Weights of a small GPT-style language model, trained from scratch on English Wikipedia.
Architecture: RMSNorm before each block, rotary positions, no biases in attention or MLP, untied embeddings.
Training: a variant of Adam for these matrices, 150M tokens, 10340 steps.
Each number is 128 + 32 x the weight over its row's rms, rounded and kept within 0 to 255. Layers, rows and columns count from 0. Numbers have three digits each. The size before them is the row's rms in percent of the matrix's.

# layer 5 attention output (transposed), 192x192, rms 0.0666, rows 176-191, columns 0-95
070:122125121148100143131085113146173130115156132157134127083146077165061062127196110137134156094147117112119159109133090145151103100152109093126142096012073119098150175122087128129131147113192138154109182088087118175143148123149160140123121157106111099137148122124067113162156105075082104129
075:143129133105139090134145082122126135135096144121150172128153096093017179109090181112180111134161151125110146139083080124130149068155123134158102060139134095144136156127082127132157132119129155118096105108198144160112159117189129178062106179092137148129084105116113115084094068107136155174
072:140115191167123125080037132157112160106106147155133119146070114134168130166188070151136090069113137126117131154156114135125115115197133125096161228121144146170078136116146171108103149122110143166172156106102163165140117115065154086132086059128137126135132165166116151124140185191060072106
077:167115149169149142126138132099149172125129152091110156131173083125054100122094137107147109113117114115102109163127134177135103073142128106140153108181132134108134193143082145168168183121147195121160144137129124180150152143153154130103111108072121099169148101124125096101121103137148076167
080:163078148119157120136144119103089129137092127111124145182127169061195202162065163136096128139134147132133110154117144086153141149122124155118124167197141079145082091097168132152123080147142128114164100151128124075139131137095138114137144099139158160124090147123159162126095135164148119150
077:132113140112134125094051107120065069090112114168129102189079140132164171138158102122140089096117149131157079121075101082132160087137085083120083172146105140145101129126201145108087086059176101121156097130129161118214113136084167119095112125158125165116091159196132132089101176196135149131
078:099133109124132066128203185114123114095140126136085125130118102151032148172094146136134135132122121120129126132108116117117120088173092110135136130113165149142153131124123121102137195138161157098158156186132110176127145135133103104135080119122139089122122144142107115111114200157105178142
077:099083167176109135080065137145045125116114147108122129109139079108177109139153072097117147086118112075110143156148154154121136108147146101131136180102132124115085127123165164087139101115144147132160113145132148160155128116084139103138121114175128090148158151186089108131130221162053136158
079:129126122132096133120059156147098170107143153150147157130064092166152061092182074100097174099113156140127110084122128116095122155080098127143120169040118122130150135145141059139107122114114086162136171145124139107115137087123062088156174154113139174093175131110066091125164109105130095103
077:130123148169101118120114123164084143093122149133112084110112093135184139190138072160154103126125122147148138140117092093170166140160156073142152144152139118167099142127165170083135131154127122130162101150173134102104111116127137093105091116171136138111120163158156112126081200188133139101
074:184104133140171146151143134134089140191138143104129161151144123094191155121137143154073118155112128133090135122127144122101165195060164135145171087165122111163138095128129109132124105136063118113099136105143122082117091124096165105137168112104141143106097106111163165159113087102143137130
070:126178139151141073146091151120096105112135113141061103118183109112145077114134110127105166085155110121081168144145162119126092167095101122151123138178137167072061126140142166132116063153135084103099131126121062118158137110072150128191082079067165129129149049079152107111164151136105093198
071:127123152167086139106072141154167111114122153163125144098123062164113044115185071145121106108108106145087130110124141129130154118133138105124147174144173114102123132150160138086092109117129100128140171137097095163150091117108133168146078092127075120097170112128044097138122164114059139125
077:095194148162110109115111120169106149091154096147052155090081163146155136148102049077155127112119139121103112151143161148105139108197061108127067139087155115133150105121119161118139124078148126173135092131064188119136162095090129165119135142126119082138078116159126102090152155149143109123
072:184082204165102148120109151126117140133106111134161104158118116090214148125121114098103084106102122123162150138139096123102126146126132142133177165157197077168099087127186149140085063167104136151176092108117164087121127151072193113135120112137127178137072151101153136137126148129121134118
067:132067213168154091085061095155020096141138183160124163135095097107131174143074125097132118089096137089095118164155129093125172149137135143149125137168171125119071174107144196104159119141121163115162082105152163145127100113123185119111150149102162176173113159135128094122080098127107111185
# layer 5 attention value, 192x192, rms 0.0726, rows 177-191, columns 0-95
079:132119074079105179159165171090113131093089101169131135106154131086188178122089131087114139086140180105142087152110148138187152127170158159152083124127070132190098157127127148103076169180162140114116097136113080123129136086145124138118133134131156135129095121146125120087175062114126146185
072:108127114138222120107079082131100097139089128137131121106158155129126099119176188129102157108111074155113176103128167198133128214167141133112151097109129185132129116097134064184089133094196136117179116133181106087115171144102124130149169121162120131101092052167167193102083171169171092175
075:169110140127146151130173188065179082127083133189055092076082150153200133139158127101173082115112146177149175144134152172138107198157109175150132094093124147107107097103120119132082173125103143139110102205086076113108161122131152136186145180129140120077090202136075143137149145141130067129
076:086209149177080133152152161169153083112084098093128088106172116171149117078115174173106127175173095136078118175075093125104151112073069124105091095147133119128104158167166150062119140174151141112149153061130136120100135093121062151125115106102177118079163104126110112109162138176163154114
083:090089140191078138149132133137126157083066091136123119095155088103115145159131140109142112088161125132061130110134091121148091137156115111096127148096047155101092119123100135109137131097139124191150084079160181144118166123144144091091123083086124145168088057078102166097133109133150090127
077:157095165151152163117104165103155078144122118124096106114153157107194087176097121124112150127162083125092117175162127172098127168158146172142156195114155181170081076096141120109153150126156139170099080117075135120110153160136140118170123111097154101145112144174145173099098140072123120153
076:170102121170145136074121143121138107178151130154107107113118154154146077163172120180123121075163110113109176084102150178115072137147103077117099077155180152086134116142114070164087144105138125161107156153108111120117202128166122120094117182126111133067099143105147202167154122116149082172
082:156072119120101101149087068154062125132136153166063151147088136104119144171074127106132126128128134132117094174197124152159154117127141105150122095097090109060165113147104167151139132118140129128142129136098138186147075148092120100196093036096141138110085171093137169180131159134168173079
077:127136147151144187147141108169125158131121190117173090085149092126122111111082166130126140126136135082088134123115075171097119121109144148104113152177085182125114143122160094172148142100149101127131094092096104105162175092121086140103115115156128149140162179177124121112127114097029143152
073:060202122140119098116126111144126182131094159083101167159112125112132100095124143107135140131100107095136112093127063068167150110080159078139109143116124105083197130177095115151132117178061083133095152151156123086044147124175077085111113166134113126128161136132137074142123108178111120086
071:131104123100097117135144134076152139121152083029169120170121069151205112109164127177071145137116137104164163137147125058168119122135131066154095148137174141108117099170169054176164116085139194113217207088099128133104116191119108059083103166162145110132115118106076132162179156169116161077
073:177086129153076172179114102104088147138208132140148103096128155102129126179131191060099131099148117109152105087171107123163125206146158095141149117158150142117107141117180095188168157125180171135192112112154166146085120197139128080150102115163112078069112124159110127174093110135129149088
081:115079124078137144136121110150115100111071121121108116161116096115069072193093112115109145160136153137148175104156091106096095106098130125090174149145064116125109137130103089179113125094129183107127124160073120186138168104132160139126118138104159158088155161075154106164164156101180101140
071:150170114121075082164176135094077135134130150144166133159149141157111073104128094131149100132183109143126162154114096109112126147105100078113154062176085133076150172167067096150127074096160085096112168112147137158136132171142084134153110136169166117117165092173142116142117076160143138113
072:164169084081141111166159123088141066136070137146112119133137139116189124147172124161134097162115130089127170139051105109157133153142120133094123124112140154080107109151089184088088125151178067096107168166146113188166165091123080129127098175175129118062094114154111132186141067157108115140
# layer 5 MLP gate, 512x192, rms 0.0689, rows 0-37, columns 0-95
105:164110158127148117066132131145168109097120153090169101094173091125118110132172060121087126107158117122151161117126074218136138145105121084153149101083117178143131118110127083126092169135210108126148148132139111108115107141088130132137114116158149161189111130104118132133103081153116100133
099:118150094083133137184100201092100166091147178159139138143152162161096140196136082137073125167112152173114169096112074135141150061132154123136111137136146096159121148123138114120175089131147156145082084081117120175083110073104103104169193100169109095105122095058108124151088134144077177119
086:148112161151172145115076166102143134081160141153197138138143101129138060105146139144155143098105098053103149098145146126107157142125115133146176115176150100138099149110151115092131142155164207142144137109060107103161142089108128160112125086111163112133133106097121148157104072097112128114
103:148102121178117119150127124151086131089123136159098042094131089121084132111132136168135137138080157082155113128122095074081112149119112158122155112064208119115107144138117157153119099111156084140104124137107159132115139155104127090157174147102108121090153198116107116175182106180075185066
105:090105117057124115149075156175172160114210083086143090099147138067139117098123089081092103134137127116084134053136130143147174162119098133147163120188135080110172075150112078146091138210193149116124169151082042178106197101126135092080166156139155104139099102087152123193137106142142158082
098:185150152161139133184132142149099125097209125157125107082149091154074093124184079104134178170120152029150180099122097172143144103161123101108182105169170168119120186149102103121142126063145170156094133132159078116169154135122207150126098144071127112129108110156134130113118142116077098140
104:151107128113123087091106153164104064122110081114139143143129073090112081093074101112166115153125114127063120174130113157179104140080075124174119127131125148156119111177130098146179185109132121172111162115122131120143193109180099118111179083123093139093137194104177154166068141144094123101
098:099122079159138114142138201122090151136183117107124076042153147141140079120140148139085133145097115086154069115124129118141125118130113148154139130090120124210166097101152144081071150164167113115154089107134157153091149180108160054107075122134070166157065189125140110122118187098106110175
102:115076105178143162089200076112155122093113141087150139170145150068165160067135137126153140125135134134083171118126113115116151120136158132106132114137121141143106123107182088074161101093163094102125117141069104117093172094088136102072117171104137087152097061145152078131134041108084149092
096:173170146070129140144152151117137059093120158106143164083155149139168164130147092133185121182137149164075109151153199090072128120119117129118176126102118144152089127149138106140215105107106156126084136179091108108138151155127153059135128121100146109106123031181150123067192094133116135153
103:108118131167156132248160116134084095168169136103113190158122108161137145103072120122090137127133147080069093147095134163088153143139154119190120137143167141143096187189089129138114141117132109099061121100127171125131133069099172129105130083114115151147118130177131116091092142089116148112
097:101072141144096128164076173177071124046184156100158096145170153151082166099101177154104133179158170101156164070125146144132082134112127098092136107092102135083144096157114085135170087154118088144118089041123111106148129063100139091116108153103107112128077141121146119100177102101117092170
100:148083072108163139106143116103082150152094127132136132152115145126123103078096164173120157140121110142123124082156102147126122217168109168146141140156154176164144149117127163135151151135162140096149177178160139139151185176077145131112077160082098145152113105054068160072117074100115080151
101:161101137128126110097093191143104098194130124088133118111208098133083097116145102107128155155105138140121152172159129090127164146150115156140149119127168115109145115169105027119139108079179107124129128189111143163155155083148157129185133173123095077121082111127124118167105115165082136115
099:123131177144121097133116141099117090176066079049140116132123073168061147132122132104130170106107123140119125120164155149088070131163140115131146106107149155146126140094093121124127140121159109129109145152114168128103132104090141139184113124138123080172120171118148106091154159098077148129
100:117112084140133141131145198147087153136170154099165052108186019146127126109177098094114086130114105138131167100187116058102104143098117071166129138100191105105141136090096106161114131129185139151087080090157092135106108146120124094116084191104144092123110101082106142134116087180113122127
099:161105124130176136103159117086082163153106071126149157132126138135081144206093211155130164125116116136098105081176182113183114150153142158078127113129099141168111148089178168115083126108148076115115131107139104083196088097097131100106078147122120109083091122160138128113126078111146124126
091:156156086120154158120098179163098103108131091073156092162111125106062134138126147083151109144124119116193076137076154149194157074119109087111132181135145135166219107184137179065164140106129129134138163117143143108119112152072121125126100120141114098157104186188139137177125104177155123177
096:152184142106163128148185156185136084148110164068180147109144139114141083174172125117129080123120145153115161159130124089172129120154080121120128142110112095130156130117115098111122141150157192110154126138192092153098090156118175134124157098188139081083118166086133155114177173137087113142
104:219108159121149193195187125105099174115106167114132125132133171154137110151140155152016088153141065133113102087156148154168161104130099128129126123075089129185138155093157166113124169137165181134117149120072161098170157144090177118106074091121137116156091152145124177158108037096163117132
097:082163191174131182125092132112098091158064094093204113122107131155123137120124068135183117087149050118107118121188095111151126103154165174110114089128181174152173123118090135089161162099128183123148170103136118106168094133192098126115124123117128112127119129119168128160086101148161138083
101:134120094108083115169178087139130131166119141102186138149172150055098088158088190117114127106094123122154117139186058149081061110184184101123173142133133139171130170102148141075158146106093126139079146156099142177197117197161121133167117148147146142170091125137106137131135094211091155093
101:155101184143148105176176145132091090092102092095113099118178114028098126123080085075146139126103147148126100157120112097230150138157123108136194138114138135121131131155102114113137167183103129103159131150147049128079131156124169084175109140166111095140183167152123144128114089141064114078
092:122164119180136105153160203138101157130139109173081187155096153106046140166127127103142123100157133144088110178128137121148135178142194167132107143136096158128146149133062080140099144066142164147132170158107152063190136084158148115172114120092109108179097146109187154097175153132100084068
094:082139172214156153081090150108125088160106128117140116117177151175073151120088166089132142168125131124157112151152119105107118199121157169089082138120105117146111126085112080135166114139150088141119182113143137080148111138146088142179097160108096193150106146156132159109138158115093136067
106:104114167153154145118123124053098126184123145064120078129127143111131118184117156097068162101157170109119111179159155100171112147133113219132156189054139088175146124144120147180158117130112160133120154145145127160088100112136157136115082114138099108136068111114191184087166086176116131101
100:128134091130087137106070138122055144166171120119160100144180103078103111135160122122108186104128126136130189128095081171141139143155128176149136183097121097106159129173143086139122115131154074140084148106113091156154086147180112126161140142123117142146104155165192130210085115132103164147
099:158117149070180149112140066083114128156187129082099125137132121157122152131118128189072130144114119112136123120156104064124148153155160139067159111119111157103114162124080116146083111147124112125185102184153052151116223157122186074116103088109160069150131122131161154133161115127098094166
102:148119149184062166111118120171127163146105153163168126160103127132146103105159151164128110060146143109132163134131123142171152091091079126133085088073122118116091159094079106079127133122175141117168137084090137101072127058082165110143125086146159082154132097169135141103146102137189163073
105:084125143113150153116093164143112096188206083139130164119123106102086141140105134138121132120137135152124107145122093142165137119115106110165170082160118119156170160128150147048170147165161110166110153157124093151070116174181106131164178151172133100069123077128100120143127140176086120124
094:146165098139107115131121138184081154101142118095124109143162095139126156133128122180135176083050125103105143146149126071107109121130144184133143161095162125096116090110139102143088039101094071157124121095128121072105121125113155103149135091124082094196100144068102146143132164101096152115
098:142055169165145129122137138150103091231173108103192121127117140121115139161138117089121121149148150120081131160112083100127157110136113072179161090117125156111111135156101206120173173114115128121143095140107128146132094156076100091166141128079111094148143146082110220112149160161068170130
104:120098095152134078161163093110145170142115180157127158114065080127111131120199147200146149122094148060139124128137183106177146144112081156143150160055140136118160138104157134113133122099111157178089092114142110108113136135154206146141087122128104098064144161129094146121132131182081091108
096:165062193139196157175153121094066117144118142128136210085069141072109138111117156132146169136122183063120117162111155140138153164098137129125133084112128135076131127171145137133126094108125104092118182083099133171147122104186142097146120085079144118144136122160204165130143095125112159105
099:169139146173160133146187093151092079203124135109146163111150160173100169116118148132140136089150135133099106167123155154132116166145146107089199163091170120123102138070095171171139119083121087111154100079120128136135102053155205145155116158070169147156057117125147154085067073114131139111
113:164059120109107132117150141118128179104143106175077159107147106098154124185164065148131120173116107069078111072159105136143168126125168166049107148104132102146104096171153107161069165114081060160138129146116101124157144136101166112152167124103051118164097120112111099169115117184094117137
110:121105126105152126146156200194112159176109135108131120163135096077102118119103177088119140139108122123139211147157148094151155106087131113138129100109130090157090102142166121097124115108128152115144074176136155145151123093152126073130113216196064185090087105095131086113081163137063149122
097:151088167091158160146100137189119112137151111104149128082095081139065065185118181166157122090050134102089137137121123120173186181106140118147145127109119079104128143162119097133155138117152122156092132117077097134082100074111122131163151126140135140136102044103188133208083107153099126082
# layer 5 MLP up, 512x192, rms 0.0659, rows 0-37, columns 0-95
096:107155125139186107199122167161146070085152188137161137113166209137085126154155134162161160128133101091199101111078155141097133094091131115169109089127094172144139165082149103127101138132152139135151140125147152092106084115094164134166074086173103121162183147115142086141138214148109153054
098:131133098135122205096134129135114142099127137133071151162134131168133140158113169137114153160128127133105113028100122079110156095127176171101050183067090143153134094143140125164171100167124116083072112114149171151158185127128114107175180110190090144175140162049120120142131131098117100133
099:108158093094112104145116122148110150142105117133080115126090093150186192128134084147178133140161107110096132130169135121085077190110119097138076137132137134131108111092063141134171110172133095150112151146161128090125165181123147169121091148167095138116119163194186130111144165145115104092
100:230140134104121152167139120127075119091093142081145055143075138085165140169078082120132083080142157110075122115150109125077150062084061168154075111130217144099091159154115118171089141082116149120117151133147149126075126092105088101102164100118116188095113135128107056195171135158131153106
103:222068116054154076126127105099152153156118123097123163095087102185161141186154131126129096133147099091095162121088151125157146169141078155131137192092097094108135069103160134101171163131150120176170159145114197148135078129158146109128164111102135084180111115126141108161132126141099119080
101:115145106122076133167196137074092093113074148101096109119147181193038080147082141102180190150101108099174132131143136150143144118135119128142177088166137102096144193121153136118146154127112130100131162093123162080160086046118157151129075154118088193104137090151119137140144077066137139129
102:173126159142106126057103098119076144166132123117120154178170086084147101134099114135128221126123067070133142165147168085126137089082088150090206127158106056072141181152122139141117128110141145156179080166194159110095111125145115114164074085127107101084148132083084097160081128118117201154
102:157077155123042100093118141134076184163126103148131149145135139139145114143109138112164168156102117090115167115161114123141107121181107130161114107160059133150120086139129112143110135105105173187182049102131144132153162143153124117224139176079072084152132099121061116176110117123153131162
102:074115147143095076104094139178177109150078120128091094122147085114107169173161161172141118123129169131215112097130177092125168099153133165116094122129128145136085093152136092126130096125153152116161157162082138123104114122147090082162100191103111138146075179182133059134141153099168253145
095:130134108129117135055093084121119195162242106093100158174118079115160195045129093079124115103162136116094140125129078127089151137105140122187121134138157127134207113152106133145141056138092139166152115070087103205130153083168107104148108148062143069092142066104052117139109103148112160094
094:140116178157131186163135123121122168136132061090099130092134126170105140156114106114102150177185083133174146156126122160126112151143135130136203176105108129020083136110130120137098097157112167145124159150178115159109128137107123100099057114084098161112119104096137078091072107091102059146
095:126143123114065180133115172227156098174203153155138109122128148120118095149105088095082077101125127125153152179160111136152151137135100158141144094174152116131170153134140125113128187152111132094154102118176145143092076091175110211174159101120145206138121138118187088140104142158193145072
102:099149135122086146150142123106111096149069121147107041058105156117143159130130075120079081136104129088149139093118115111167145186093119114079112148114178117207114148119171135106179183144152115139147148144137128083194178142130117135137126135111109128111127144183132147177139166132061153185
101:153156089048149134110131125085109122164053127160162157111081156085099113112116145131122134119126119156114130115101157156172112141149155177157078134139115171119105113108155094118157108116149063063098141136157120125190074076173090135138136151169148133122122095104137133151143119116076182104
105:111134111122146155151105153140213098100181155123113123156108120093139130119166109215173132105149113143161135130128085118138144156131119117132064192128077111169138152159193152067170162099103113140072139163090094181091107120110124134106159102159117134088162154080108152125105175156151064139
093:141161075196077116149109130117082135150168175121107100185182136143125166146177167134158175176134119113175080108088202154120110106101129193120111097136141080124123132103152112112155057102105132146122110146106100142104097211079114147106121104121120131132108052132189121102097170126169142139
098:133092164111125204112167130082105140147149163080153131182122111097152170130102157057108071118110146152166158113110153108140119116128109144095122145120153083129152077081123078196125134162133134151155150156046088111090131098146167083163156163189154125160113128137188168179121090109137094119
092:160060118099088108163100136123122184151127117144127074133171109085115086108167149092168107146177131084146119138119079186089110096074158079136158092126086123107121147132128089128081085181144156097141148078146110133142113135087113085146113064138136049150172124087167104113091134078066135160
099:139164125164140145135117119127106136140147170150107038081123122153114156126102155076103108213101103126149080108161054172133164133109148162155117124123111141173134105144137148154035112170093088084110157129125121126152212132132121178112166135148125081091124101140131139110105118192107138117
104:087122095093066114095157112114103121118156117134078177135125123104116143052149144200090121150082068126143128076079111088155149200106137126147147137105116096089106090122142066130188146094058156117131160097154110100066123105123108133118136083103170146123143158118111146155068113154083189150
096:132135134129150147111157106157115160155083079116113172098132129132181132141167148069171071134106078133140114091090164042071072132107098073150080113103088113084090120141084149148167071112110158144145128109137127147108110143112132071112137089073131141167148089117096130076092125065142078075
102:093164156118163129171058172156089164097182131151079105098170142097122157180148195141072073155129122112154115121129098101108075193106128095125125131126140050075111092131133223132128158109120120199197134146132172151118096079144179159130185151137160040076116134175101129121118128085119052131
103:143162138092092152138120124144068149136137084157099107125101122116111121153078137074104138132108128013140104108107127091150186129166202128119143108162118122075160177134144116116080063123117092130166056083145152188101073135124137106130126101135141117138117070125117078137112075127153167114
092:110136102099100120072178148108152167172131090057154137096156090102101146136087143102135087151131139149128166082159100158117086120103074076114090133109167077136168150165118112128106173154118108162085166103128138118108092126146085163149141117133156111138116122139050159159085189164083120164
095:124116147084105144171119123144127170087146174169139173110103135094132138158153095091103128093045136149156119135133193137183174113136131196042136106138104134124111102169157083112136143138094099106129153086170139145106131102130137116160093138135052146071139133112159079147155110145088173165
109:141126071195131141079161081110119121025144159168179138130122114068084145157148172180126159101168150156178145092120090104082181095178152120120094108144157152112165131179119116136076142183144152114075098119112140177146160107083130178138131138133141154123160153052117149119151078056111122050
101:143129129138085049152156113120150064092031081096144071125098190147126124122121153126148176065176206168075102096142135148157125142121091135066085158089108165129143123171164158143165137123149133078169123133098142134140137110119135095136162090104171142175103137129133130163195094120147147125
096:141147160091181122104117092137187081113123150144108118126123181131142158148139177140097141136139094083088096141203177095168128167139153090108148149081123169066106107119158109121137086121135092079199145252097134162145161119140181092126118182164142145119128120102136086164124051148054142064
102:104144084157109174116108131130147174125080084105170133149182144107108101177069141136148098087119131191158142096131173114160205091165121161147047164145153113127114156178132112153105115116121107173113117099062133179128070189082087143143115129150083127113102171165080096131137133122166178167
102:107214107104170128161120132195089095154090172111122138145172067128079110118110110186147082143096124166103133103053117141108114103116134078180112118114146067142129137136125090131088101137209145134150151110131124165104140148117135145079134138092179073132106139162175171128099158122102112137
099:155052156161086183152127123114174131109153125138102147125181107093118139156107170132080084118093147100138155107144094148136132101110188130091100152127116137157148149111152101133178045079165122152082104134132150106193097137109133167102154127120168129149115133058101126215112073158131178168
103:174148156150094093104104060168126141193148124094153078124085182155125103184190134109112084139141144155112119125129139175117131173111100131106154180046156136127117128110055102161183116085069152079093116147086116132104101077116150127120120177144113107117074165141163183121162144082103125117
106:102142178171120174115064139129097155128093134132125082168156116159097156097104151169124137143079068112141151119184119121082101074130137134126150130148084124129081098126172139146157178168183154092095183105094188154184130137132132169136111164120142175110103131138120111148037160095147110087
099:153107177116098115137133145170142127157109125167161049146136133126094102103131192155153155127122164158142159079119056117139180141108181070088164185162148086064119095119178151063153159142105099115113125145129160106139079215152092107138125102131125147079132139157163132155148112131131097103
095:151137109148096136137157084187189139148106158086156103152083170179099153092115162154138072113173137157059148153140178154125146172106128178112161189114062118124165190062168087146107134162146121092125151160149103120105147079167125112179094119109112136149138129127190081122149103114090033080
107:117125125102133134082149169120105152099102113118110210093121106137162105173144118132155164163160107128102137145058080138152130184115113089074179118102115060106144106160096146172092155083112105147093130185134098194150140115093158119118126092105118119156128083104151145197108128114088125158
107:106120100146199131104125110143099121137145146181152153154162084109107103089137132091118178139090146134100082137083105190125101141114138110104125137103144084106099164135118173117187105074170070148148160077082085108166097122174148103163113122113046074101151071114168128132126132124034095147
093:153079117086070119094075137179135150145138127114127125097067143147119100145090159111129095075109162079164139102120111135146146169089101114116114077122094085058155138104116137167115089127144141168116139106100094088103056086165075170162150090057120193136141090133146116211097126160115152144
# layer 5 MLP down (transposed), 512x192, rms 0.0577, rows 0-37, columns 0-95
095:114117186137087144067077124092158072139148097092099126165062087092159097133180114111141094119154122130168074192116187073092193161107142123116138140079099137135184140135142136151142117154094181119107132162079136130227101122089088134144126098117186187106095141151141088138133075174185126109
097:164149110167175104153114096142145089152109122155144084108132149141084132125121125114178104185182122121108134172130150118107108145172131096129076124097089115116099097103132113122077082136171099167185116122176164181119100160111109108187053065097131093100152148085135122133164129204098116137
098:098109141175133150150117081152182126189184176129162105117145122148125146111137113165088123151087101087126117083158112125105097106118162144097068127127116104164098114094138106104129110144152165112107180094130117114189128118126115128091114146136127127053142174147150186133086111094120122133
103:144100094080150142158132098117121142175111134066098164132105124078096136170107104114130153091096188151126083197153103183121111080096115099109121140123121104214135120165088182131108135113148122172137141121136151114120197064165091187106162126167133194189120111135178193134176164161191093117
101:161107107145129177154095119122166175119109116137112132196147157157163075159149084142134087110050096130079136133146093143088033099100132232117113177148123146181140188103177129125171149069136165115138152129126111089125117135081127092154155172132123117111151125147105098134110059106123143131
101:125099102147085159085114141072121107146139096080096170143161093067134112128127120109095171148161155092104104144107191114092159129135142112204144160121156095133128152149126118132155141132110104086085176074097182118122151084091089113214093119086136176146141133138106133124085132107145159171
098:122089132124131138129158172168120110171213137185108144145113116153150105126087155160097212100142127120146170119119091140070187143079069104153157159166155118116079131150081099144131195090113126156127114121107179075107114139109117171117178088146147064145121165160150129184139141117175125088
102:186157176154116126153121138125119091108092106114128186106136134114172119139161156084107101177093136166132133121115166164172107217090151158160143135079083108128132122120160127160077116095141143107121100135100104185120103122064092137099135121095103154166097110179123149143132124157084113103
098:150147130158087143086153156127110070128139101099110144062124113155166123116159118078154162138138124189109157139120096146131099149168052155112199132114128161149109131137093154076163083139118065121153136143151073078177161110059122153157129140119146126108102107083117097213143113125113174152
097:134125120127140147120088190093103204122149157117169093123123130142108143125145121143104161146161161132141134112067109171138229109119163140070082111138125087089152098116175185137170140135103169088194089143134086148155076130118096162110138087183098124157140152116148159151104177123177137110
094:071144115150080048170068108135159134162102095117074126148114105099130125152108136112151086145084115121149122135134182128112110164153168082119096119116125065115152129106102144127172145118124143131133149148147166131127136149124086165160181145109101162062149171113151213122127125053170160131
096:185174120058124142175148141060149089129142173112124111117082136147147123063161162085111116093156149129112072183121182140127159142117179132159176105080102160074175152116170097127098138144185123093141094176099151136134148162116111112154086221131102119126088095098138100128128141115086143142
099:088114122130146122054121203060180143154100065141125123186133172100111068158109160099113109104177144103212135183105116106140118086176148146095083156150115190190114142097097140107112147145106136136152112123136079110126099118113200116168143093136111119129150165101140132124177121113121129049
100:157106081114150142184167142092134183127134124104099157130075095108156175093113136145161148177105126087167127170098178144086126119110088146162154118147069124092142126159091143184164090157154104116129145111121133142131132102138085124129162110162134119109162160107088106125127178064161117142
103:115132109118134138156141106082109139101136139092142127141193176168087109130115170179123137141153093087095106102132128103121119138109103143130155124151111100133129138097139208129141105116127118086100160110132124191090078158118111105176094161125119199121092181172085185124110144138128102094
098:091178084151151107108146141137060161105135147098157142129157109101079099151132138119131079104152135066156101116124032153159131147086109093146104116154110114155131148117111135107128137209122102153142143113151161145132168131100128107115159151060105112085091089062169108164125089161055178101
097:180113135137233094127103084168117092103100117157103147119125152139116164101106145106182126155128237116146153135143090121124050150126146117156114129078087118174109124151149121121132151077117126108081156161056125166117155115120169199124101167134156098145084147175068171113129134145137176109
098:127139112131165161122141086166118117112184103172169141091143140147114147177113111096091065178077156135163153122108191145192144149171115163114088138185124124148108127092114120099117142129148138169118171162132144178132160193128099162102117109078117135123128166130199142063130153209188120104
099:137154144096114137140206102141099116098174199069135153100058105107113095127161147142083088148130138154087083180130078162181094117154111148120145154090138094173172122114130121137085116105096112180132137203112077145157160143097192154128152154183071131119102163133101157057120140110137149138
102:129058130145106088136129120118210134166145138130104204154129126104174129106187105136082113134148123131078117141095072142089111118086061138122096133096085112086170082147092160119154111153076166133095108087112094106111123134114065122080097101157131129041170160134114098118177092168154135158
095:152149105120085089097190157158158105135133154143103070113094144147169124120127158142127136142161165134105130087094141215168150166187128129141100137123070103061085129087172128089171120182178077193146121085153131127122099114104128068153174096160124166123127132079064096145119140158127108127
102:107097101091137125113103146170110092136154096142158176188108137109086084141086116139068164091149140078133097104133091109136125102092128129139120139169120156118230169120083117144145069224170110062109116160174168223088157102119137188077196074100111138166122154126203151126084133100087098136
101:166142151141139150161129106084152100167071175097160080167092108159127136117135081124177080153124123113127138161158133111059112165141157196171100134094117149132118193121110131140081150172132131153111119134094129112143101129130094082114080129090125131145094075166132135133172129147122174083
095:157103144159186153141157106169150114118089130142171113119092125102073125140146095117163126103104109078121128181145143091165092091102129166150125148131147172155114086180163196153106091038146111125134102138192166141110142099138133143082101137141108135108130146167117176152114116132090132130
093:092151171106156072162104112142148001114106161119136132103078085151089148128102159089170137097115131120111127133137084162126075142137119095104148143113158126045143135095100123122126075113105124124118100084100151122065136119085047148172115140121104165132131143119142087129084093109107107110
109:166158134101118136133158140118128065164104102081077120149134133092099132083089122104083059125152157122082110153152076174127128153142076118105109103149095175140128112141141175132105102139056128109141089143129118101169090141203168191122088139099124156139122059155124136134133118156076080154
101:176111165119143139104024132093180133165088114130130136151161155104080100180107126168121095090132128162097114079136162105061126142107095106122127095132114181153125161116139157082121157148130094093177103142088128090117118064157108156134082101134151124166066148119118164131076049170131145110
100:125151195104113150109149131096146140112165143124118114147138122128149138130126111126091159121131160121196063080135142111098154079183094174182111104184096111143132141109125128148156134150197129094221069101093169122124182153142098131094125139180163115126178166132114175133161111090157124143
104:183176160116122109081151178150177099138184098185089138123173118210142111154075129210128092143129141117117134149098110088125062070146147160187176099207124141184102115159112139124152162146140144113151167148096198076168123138095103125125147152137154099132137143107108127126097115087129150132
102:094109166159129105106085171088081093108164060120135168131177143129103087135151170134115184122155152200088089131182143147093086213080165173071157145134169129169174244137105128107090089122144099135126152122132138157110132105151129159118109139106126081162081085134150151122148117124079137134
096:105111156066118132133067121128108071139141190072089167136122128145151121068121107161118164157063074115163127154129136076081194120134135146073102107160158107141146140098101113165127078123115097122132043124158102057173108114118100101139136146115104170122174116096107098088152100076112128125
100:099101119112130094155162161113135196144113092131130127191065108119160129135120127123120064067112136164132070168099139166102124105125073087145147129143112126123082160117104137130170151077133162064163115125127129202117106121089151110092163130186108100072116079159148094205112084180151139160
106:110057113104097150156147138084123194111095161190076114138150122158138179104139122155142083104162113124099097099146145062164174131136098099135110152114149129133188130195173168147141157052154162143108147121192174109115140096113110106129122129098128050092172130159102146106183107151083123162
101:132154119115096072101100066115183143109111126097089134141117155123183133115159085136114117156150120215105159113091109166150191115144143083097127192090106113094180143174124157133142142112173156105096116152128112185112120081097183226099108115156113136154096169089109140114078080138151138168
101:131125155123114092183143089155127122123144132182141146144144089137199083131103125183172144133075131149114116145161082161134181110149135142122119141156110161089132079107111114117149154091153079155163169117128123080099094144125145138144170108169142077096141135124164113114140117043204160164
109:180149096137137109138132084167149158086152119113091140147136141195191173119155143158141148157073172126154083136096073131170112083135147138126130169129146185136116053113128120095162141142239058084120161164145180125083135127129157155122153198121159133102106157095153145132125133091055145124
103:090164141095155140164169139172111072124120135111156179099134184181187103136121162117085088096136153109130166139125099116086152092148171104095162078064071133150156094094075135140132127143093125134156147143101086038207127090143141115120098210161132135143136085122053109104090119138123132123
096:125162133138072125109167073098163167092170099129114097225142104142160163194075099119114149136160136125156118157085175104131127131109132133178107139141066067168138135127148138142124178132113167145095096132141081113146116077152126096126095152173160142155112128090132061072107123142134145150